Weights of a small GPT-style language model, trained from scratch on English Wikipedia.
Architecture: RMSNorm before each block, rotary positions, biases on query, key and value, normalized queries and keys, some layers without attention, gated attention.
Training: 109M tokens, 9242 steps.
Each number is 500 + 40 x the weight over its row's rms, rounded and kept within 0 to 999. Layers, rows and columns count from 0. Numbers have three digits each. The size before them is the row's rms in percent of the matrix's.

# layer 5 attention query, 64x64, rms 0.334, rows 0-63, columns 32-63
024:514456437565502454479561557523494504522452569503537471468479520542521449557479506530476418480495
020:553539440572549482448422538526494529518515554465521492524484533534443478538433562526492457534439
037:519445538512496528528488496442552500489515493493485508481578523457486545421495501421566566586463
116:530524438579500429541538508490526499499561496499490487489495429498463466521510517439504473437506
013:523453448502502481510527547482501544507468516481499489477505509561525535615442501522479474471466
041:542553507464453491487510496473494457518523467488481526539500518520461580495500543501457525588469
058:436473553481461449548537529400517525512450524539499551478553537530574525512491436495566609561517
122:528452489496489424535459504545496463478436489504540424616469548440443491518466548522513471496535
113:480501549546528472457423569498521503530439484561524479513490409599468483530446468539510513524466
120:504482502486472552499479442493425487537499483490454541515482476516456520587425474477554437518525
119:539604527478465445511535493493539402523458507481504511478432519494422577525476563438434497522484
110:465481439442521405506472492515483551457433547488560587479479529499480539519450494427465472513567
116:447526452418479523521535439497512500469464564522481471487569506478476484523454472477387583511505
112:473530489537440499376490545494598566508463519536500439491445542457555503493493522473493541502459
106:594475493472519491475509527506521471568558493470487468479421547502515501560402500499512574447432
114:500564483463486473514421492466546491417500468462550474400465529495566554489508486468537491490536
118:478479424510516503510484503488527492410451516561498486503493495458524444495523500484467467427553
121:555518524515545464526511547438511453540461611545451514535540570472535506466453511451594451477509
111:531513489560477501507461473526571556524494488534425522470460524622512470495549514539504476579519
107:493522476524443525496575495463456465526487558541496486618490527481531521504471430566516502417397
114:506525514524466504588496493524454514503526610553498465472583442506449539466542494508572488482503
109:542506477491508571510527544572522515487513478490567573487383587533450537569488459489519483481538
114:476518428476472505454429475428516505521581445484491456517496506543511508467459419497457541445545
107:484448483538524498515465460532490455460508539396407537542442475514581475472510488519527500432518
090:477501435512505559470524491523512563437519517551542533497450437502463467449608500564468455544505
110:491508532530484513516475537499491467550518553476463413452465483589485446466528457555509433518522
112:529469509545449554430541523564429514550463488563532548467503548548468476480498491468462386504457
109:422557496464566590533515521487541524525549446524491422527510537464484525498494476475525471483474
100:473530431515448508507443579541494552527484556539512445487517524518542504468484467502498489542472
116:572446498527520545506440491504525434559461507536502456467547486522508515467442476483495522550506
099:525499490493536534539487499570526533457532530519473534528528408499549552474473543474529459534429
105:460462490492513547506596551502502557469509543435452459479490506522462557473517455455503477525476
111:493447471490483418550500443581458531474488543532512453473537533503484548488460533460483502542506
029:505528495494514539432508511437473475523467479462516545513516486417480471531567502535527506484457
107:507471511507446415572509503537550557474552505565491472474472496551528569506411522471479490495552
098:549548540522459546528502473539502513522486589527512543447451528493485540523422525504493491472538
127:541506451471420464578506489505497505510406516517491521504544507526513547476497466506516522558508
098:506469525495437425565478479541550510450545489539452472483463499578532575507422522450466480495527
070:502426520492557484512499498457496573508502580509526454472545508496503503472389428501543535547542
086:533473541513475548462507486555531439550540514485510525512539518561470490589526519514524527532445
089:472514442516521506530493483425495521480577460481500560511463501484523591485539472467489444549474
091:543515544476468531489443449494475470432495585481495577498470481578571592521479470448435478504502
092:508529461606542519464505492569507463502491494452467477534447497455476516528473488537478550550517
105:492479463537492497501433515502549478501494469511535468505445525494482481501466536454456481533533
101:508428449500500521448550502456536453522531514516558524531492446498456449543497547498508519457467
100:463521511543469538531512523569448544506535584557449536443533557490517516465556445468490573494549
105:477520560464448436447476475473462471537453534510567433526505467528538437452496492477458542483532
096:517470538506521492506510508495513421556525512508516525482536523391490530489482496383444538435515
102:495541491469446495544520511448523434471520494520503539459459499497474575532500481521475479555476
094:434572522445555438563498463548508517522485566443471543556423490512497485552518483544454489473493
107:448512515411500537599452517436505467533494546502494529486480472431530527534474474530485521409497
118:531577526476515465611554506470493544487549503441496437519514573483456480564556506553532509528510
090:543481495421473487534520549414491510430463403470453466522507534503473429525457498538497487480494
117:449522509517549420501537512444545457553498501498532446477538449438497479458490513412522471507488
105:477468512403440445482525470410472496491526547502500483479542482416470554484526500565486498442470
097:454457469449559463546544504480510530471530461516516486502552451442482457424527536448530455475441
114:521493509479434449526450496508420552509478520511516507509517496485551539478552478447474516521522
097:475509494535502499464508524501504498468541555515514503519552518517527542564489529542522622430483
077:512503616499500441482520542519505487502495538526534494478558475518574453462480493516557499434479
102:505528513440475471497405469604488474537475445486575497500451513512519471525527468571520540529522
101:503474506497509522570472508560541494574430456521498457490453410502484505480431505499518464607442
093:493521472484495515526520497478530513569527493525436491498456456514531517513549491555534535599524
099:508490524553477538539480483511467481473553513521487481566545568478527498469525549468502491450519
083:429535493571514523509573568532526504515478464489545463500473450489470492466461497535511515516482
# layer 5 attention key, 64x64, rms 0.346, rows 0-63, columns 32-63
037:486502510473490464539512489442512586510491574540541542498489574492556467497493486543581615493532
022:477513527469540528500535512506450489519487407489492515536485463470490510482538435491486573476549
045:451524535528578522408494484480486495510561490509503520519427497483495443442488468425538491456508
111:514477468558488477407567564503543516528505490516531534506493450493419460488507511469498510536530
015:487503484482459500506516459448517579500498532550529549488446540432553500486548467537527618504538
057:518499449501484503520491491579510444487531448478485451482518411493483548459551551463406439555453
117:472473499478490448515524487442502580520488576567522526506488550494550450538477502594574561469540
103:486518559463607451521438440478512504538462458513519445579475481488492527450517510462474431488488
105:514546479566504505497511584505481499508466463493516486540531363557593474477451469535490517566516
107:553530468426511562549487503455447474455504469515499564524502522501544481531483483499545493491518
114:505569561477462461520497529459559431529512528469514553458482481496446533500452473502466448539521
102:504479487426551441420498511516450565470453567521520530497559541523516448446453487456516486496570
102:497514518520493555516526491420537488479519545514510502525587531467469465500458449458467545457536
105:497477481561526543426488517443562553455479518519471482538530500507446494514436502441508485471460
105:505502521560509505411497481416512437525487523564495477450458506481492524477441503436504532421487
100:520509486552468476579444539469482486451557470455461530469507496467478537506481474430459445523482
108:545449458486449499554478532454526510477483466531499522511542467455493456506454516458466469439474
104:559450558467483455510520514521509479514517557514537443505546518489560498488543518458509469486550
107:520549516612448506545481477473508561468457518454487494536449554597524510501484517554494483563540
100:516462508498536520489583551503532492518542549525505509540504547464504489503481511538481515526520
107:530501561492492585584486492519454538532570572519526544493528501489478532479496500466511501507495
108:525548455544512545496517505578495516534456527533476563471457592501492570508460499526471520537586
106:509425438494453473470454565431509461484592509528560541521445488506506526465540492509454535515527
104:495510530469509542502434485568524443413522514473467537498482543568517447531555494481500552438485
108:467485433507523435534531456524472476521501483484528505444498510460519461428529536454468485520470
104:508528573552488465531493555554511476552515522424508464479525517459470433476471477520541518476481
110:559466525529474605408569517589486519488507518513518467520478471495505494410460497440509451529523
109:491509536476546532516568528415529522494553415496467433481499507487503506462502450482533494592531
098:533489506495429499576463529528513559440440513512494451491504552517439462425460419456527563527522
100:483465524503489576554430471552505462560485497522529455475415450506517450579513525466505535519519
099:521518529486574486585510457498548543511547498564483527457467474522550453436443526543487485479491
099:502464440544536517568573488586521518499601494504489444482497553474484482500568533505503497522474
076:512476438514515490526473483541539566526623499493479517485491433493510495529496522485451466514444
030:535443475521530594488467495566503528449515464465509445478502409483520497507508509496494414474494
073:549482494486445452543492492575525566499511557575493488506505506578473541527451538521495481521474
110:544447538551509506491524536508490467513488486508515554452474579556490487516523484514521466510473
116:531471505467480453551497551501451575478498457549502535477554515537462582531422534564512540590436
113:524486514500456466539508515496528607490515502538471489496518503559487586549400510554528513557478
103:551512457502516537497440511500479420485435509482541517501511492447443464453563484447439509506521
096:583461533576477520512527509488482442562488497487500450533499512442444490527458440527531436468462
103:505494432488478547528520474497474606543556419479529462462428481518450500494498506448455465497546
088:570498495517439486546454438554503494455436537498564553489475516516485491591445534451453539514580
094:556479444516498515460508496508477504508473392472514485519461474547491452504486442533477560596452
117:560461448499490541456440522518553492516490478515519466510474546515513527527466456420480489532559
103:491472475581488504478557435485532452480463548552422534482523457456487459464536515492494560429411
111:515481511495487522483498581548516543544511573539537509467479529461520549521556423513566529503526
106:519469503494500453503482488463491507547432523545530471565494547438543456478461434601417518479518
106:540456500481537554523524494472496451567507538457472466428504478527496523503475499444574507469562
113:490564476522457500518535488471494493511512454471510471495475550498441597525466459492489578519485
093:539506492485520435511550459521443452464440479507483518565546515455515540463538620570494517491577
105:478516465388536516515477507509435437521489513479547450527509501501531513524469478510524577419500
117:472537548477491442564550478453494457464464538464488442498549515510458458555551514494514485547506
103:425542483512466575467451561462547459442519442478474477500459468510579486494552521518458501512529
114:508485503474556423482502535424551498552433531502492488554491467432504521461449520485534547504523
104:481497490464499556485599505478452486452539503486536470453526582426434534462515477517532496468508
092:454443463529493553462560440509447590498477515550510463506464419473502478454556506450518498486532
110:554487493511481495605443534548481533483495570550569518501553545493551515459524508479603517498502
107:484426512476519487453515475483538532458507532459492523496523508496557474529472443485452656442458
092:511506583528480443446510509498479469539468575499479505562462516494541478467516479542590447461440
112:498445534510486455454420491507417463586535422496539534494522506555504505506526487483524424500572
110:479497539534511470561494546496492477538504412527579451479556471523456527500450524504480504543448
092:547503558491556525535554474524525509503471466535493490461531526477470494497441467444518509560487
107:541457478465510538530528475435460533463483543515453467570496540511504450478504440537478473477514
103:427522497500442497495542564533533526575480482532554472499499433517485536499567513568446565516437
# layer 5 attention value, 64x64, rms 0.37, rows 0-31, columns 32-63
108:496486599515501529486475502514535500495504445527533455475563492438495458542472585508589546526483
104:474445561512504552526520521524514515521423542497423499477480452526600445515535520472415516499544
109:459479512537460450485508503467500512447501486492475529474498522438518567523577540529491489523536
100:485464596554503501512508536474472490491414525518476560549556489494425498482516518395423407509524
104:438573492462579456531505472453510581513477488459474520491465454556408433565509517508510560433566
101:448508540491477515449456488507557525556597505494486517480483505572440475470456550502497497539461
104:495488535495443455504517516490477519514555529488488596524546459519450558492461489558487561497526
122:519573493504569538569515496474509572539508517574573501544459522528516462513533464534519519465492
100:525496517560504518495470435505561470437492548486519523472529476583509517570474571502553469479481
114:529453550394505521477481571470554475442481510507485517576419529464442482512545509498522471502492
106:469455448473552510539434519440513501558469511559489518576547490546529572461498551533467531443504
103:482534492543504490548509550562444481453564502523493480548428491524468486495534566432528559497538
117:513499472536478457493520590451463513516407508484560559488449551492451517514456519547512562518496
107:555456527549507493531544510418494500551466546513471526512435393493501483520486499533558485550506
108:459444524486460514429476491468510511524444528529503430470461406576450481431550477534523493511484
107:486462425486488515504521520403564515553428556497544518510542540520516549476519465580535522508484
112:598480548515511437498521470476487533458535500463551509472502474585476544444523482531448546437569
101:543490485457510515532535525490538435538559470521529563449476491577513482499448590470511491507516
106:564526493490499521485474516481546492524482535544498528436511531462470454451564597566541542467535
104:485548530440484565459536442467447461449486447454517459460496433508449510475468488448485536524498
103:478567510540496543494489484539540492464519517484525520526491473502522457525552462474505505589551
096:471558467457565486445499435449469483571473528510455479492513515516476432467474498497517542571465
106:564509499436510489484505459459516511447520526493576502541501501440558447494421520539447570581498
099:535514513506503530542569459471529549565470492461435547532461518502569523496535521455510536464422
113:500475512452502468456510498513445544577477495551471528472497576495479468528503515600476490510553
106:527445506463483493567573508501496445490460467442555504576589484540488497499430493530581483475475
110:495556522476459490520513525469481463464437456519463427491417511555567559437470504480500450458520
109:503525449442515463504508545502469529545489545488537501468527491499544538592490509381471512485380
104:522523453503446502500490569465564512540497579423422502549486514468538518534444500499536472478603
104:470466437552471505523483531419427524592551495480556457487511527537513427436491545486506519488527
105:427499524459480465436520529495456514455536539476571557465453479449550464485502476545553473496488
100:510515502516625540547535567508512473440494480482513426509505546496482478502482451490487488536570
# layer 5 attention output (transposed), 64x64, rms 0.429, rows 0-31, columns 32-63
108:506497595492533502495439424538504471486551409554512540471596548449546491462474519491506509431531
102:481487526526486534491528561434487544545477539473464485473462456487589456574509520482430465538519
110:463448521566462507510473501540503511489483477489485494424407429507561515501514601465522496449509
101:562475504492505502520501506487474486539452498522519543509558507540528522578544525427452529494444
102:485539529486522492536517503507507516510549550479564503500535454536430447497564520506483507481592
096:521428542528458529510484518537442546537516519507484548527525455595485507483475460531506567515496
096:472495520543533510493567502562459487553490495522561531491496513536494607463441500559458405490514
128:511559474466566566513497486544511483432567486525529429546455442497505460528553516431478469448493
097:466447520547500497498501573515540525499542513540540561502518537533466546558470517562562527464578
108:488498478460520546548507573508544528511439458545471562548520553448407519501553531504515543473504
109:465533506478576575494459460547484425456537567539476458496451492528524581467560577503478482510479
094:426503483496551452511480517462462449528538463477472455608505469559459534480504547486515527509547
118:525499500591497527418552475566512459526415524459467482492516447557481471457535563546487444477528
107:556513539469537507500482444518544581499511567551464492502450470504476479508535553518550458452518
107:484482526534453494433570489426503574526523525549469508456544492520373556464517450494512509498507
119:501463427469603512513494500588492492477558549545496439439475476493521468504562481548446387513475
109:536535494487529529519530501569502585494517452438470457514538434500508576496477520540463551461527
098:533543483509575491530530497514488497484501483519456538467572468581538439493503543513519529546510
105:505541532494545576531484535501538530507480523524478489429553474437456455416523564578504460506498
090:542575478467474489418512451484428529463521481433532566466477474534492589516447492441574500514549
095:470568534477456458510442528531470548560487529455494489528509473489482457512439497472497457547562
092:461574443520486538525492439493475594522510510559468507497471426550486479502502515493522501560488
110:535515472472487540496504428529513512412504440524528458512499472465466429504441564506493473512486
099:557474487504517473519529483477517514500524498560507541512505517523539486515574475478499505516451
113:501474532496565517455446493496469481564487509499496448459515489496465438566585524549445460543632
108:515393522446521537506582398528557465443462499476482499474564499527439515532426463456586450508488
112:544539491460440480508498535454507519529475494488421480458513526490526502524457504455572487491518
105:449532474408451523493525481508611511543491539480560454479544576528548524486489487503482523439417
111:514501531500570554438497474558485519509532515536444521514496514499496457490488510449453432498452
096:477522423461481520467501495435462598492507502556536494512485532540502517395490560498436475464525
110:475434521548463490421489477570475540530585470498487512508445487446450482444541479531506515525521
102:527553505452458505522560508476524566459468562455497495538538536455509479480520423410525509534575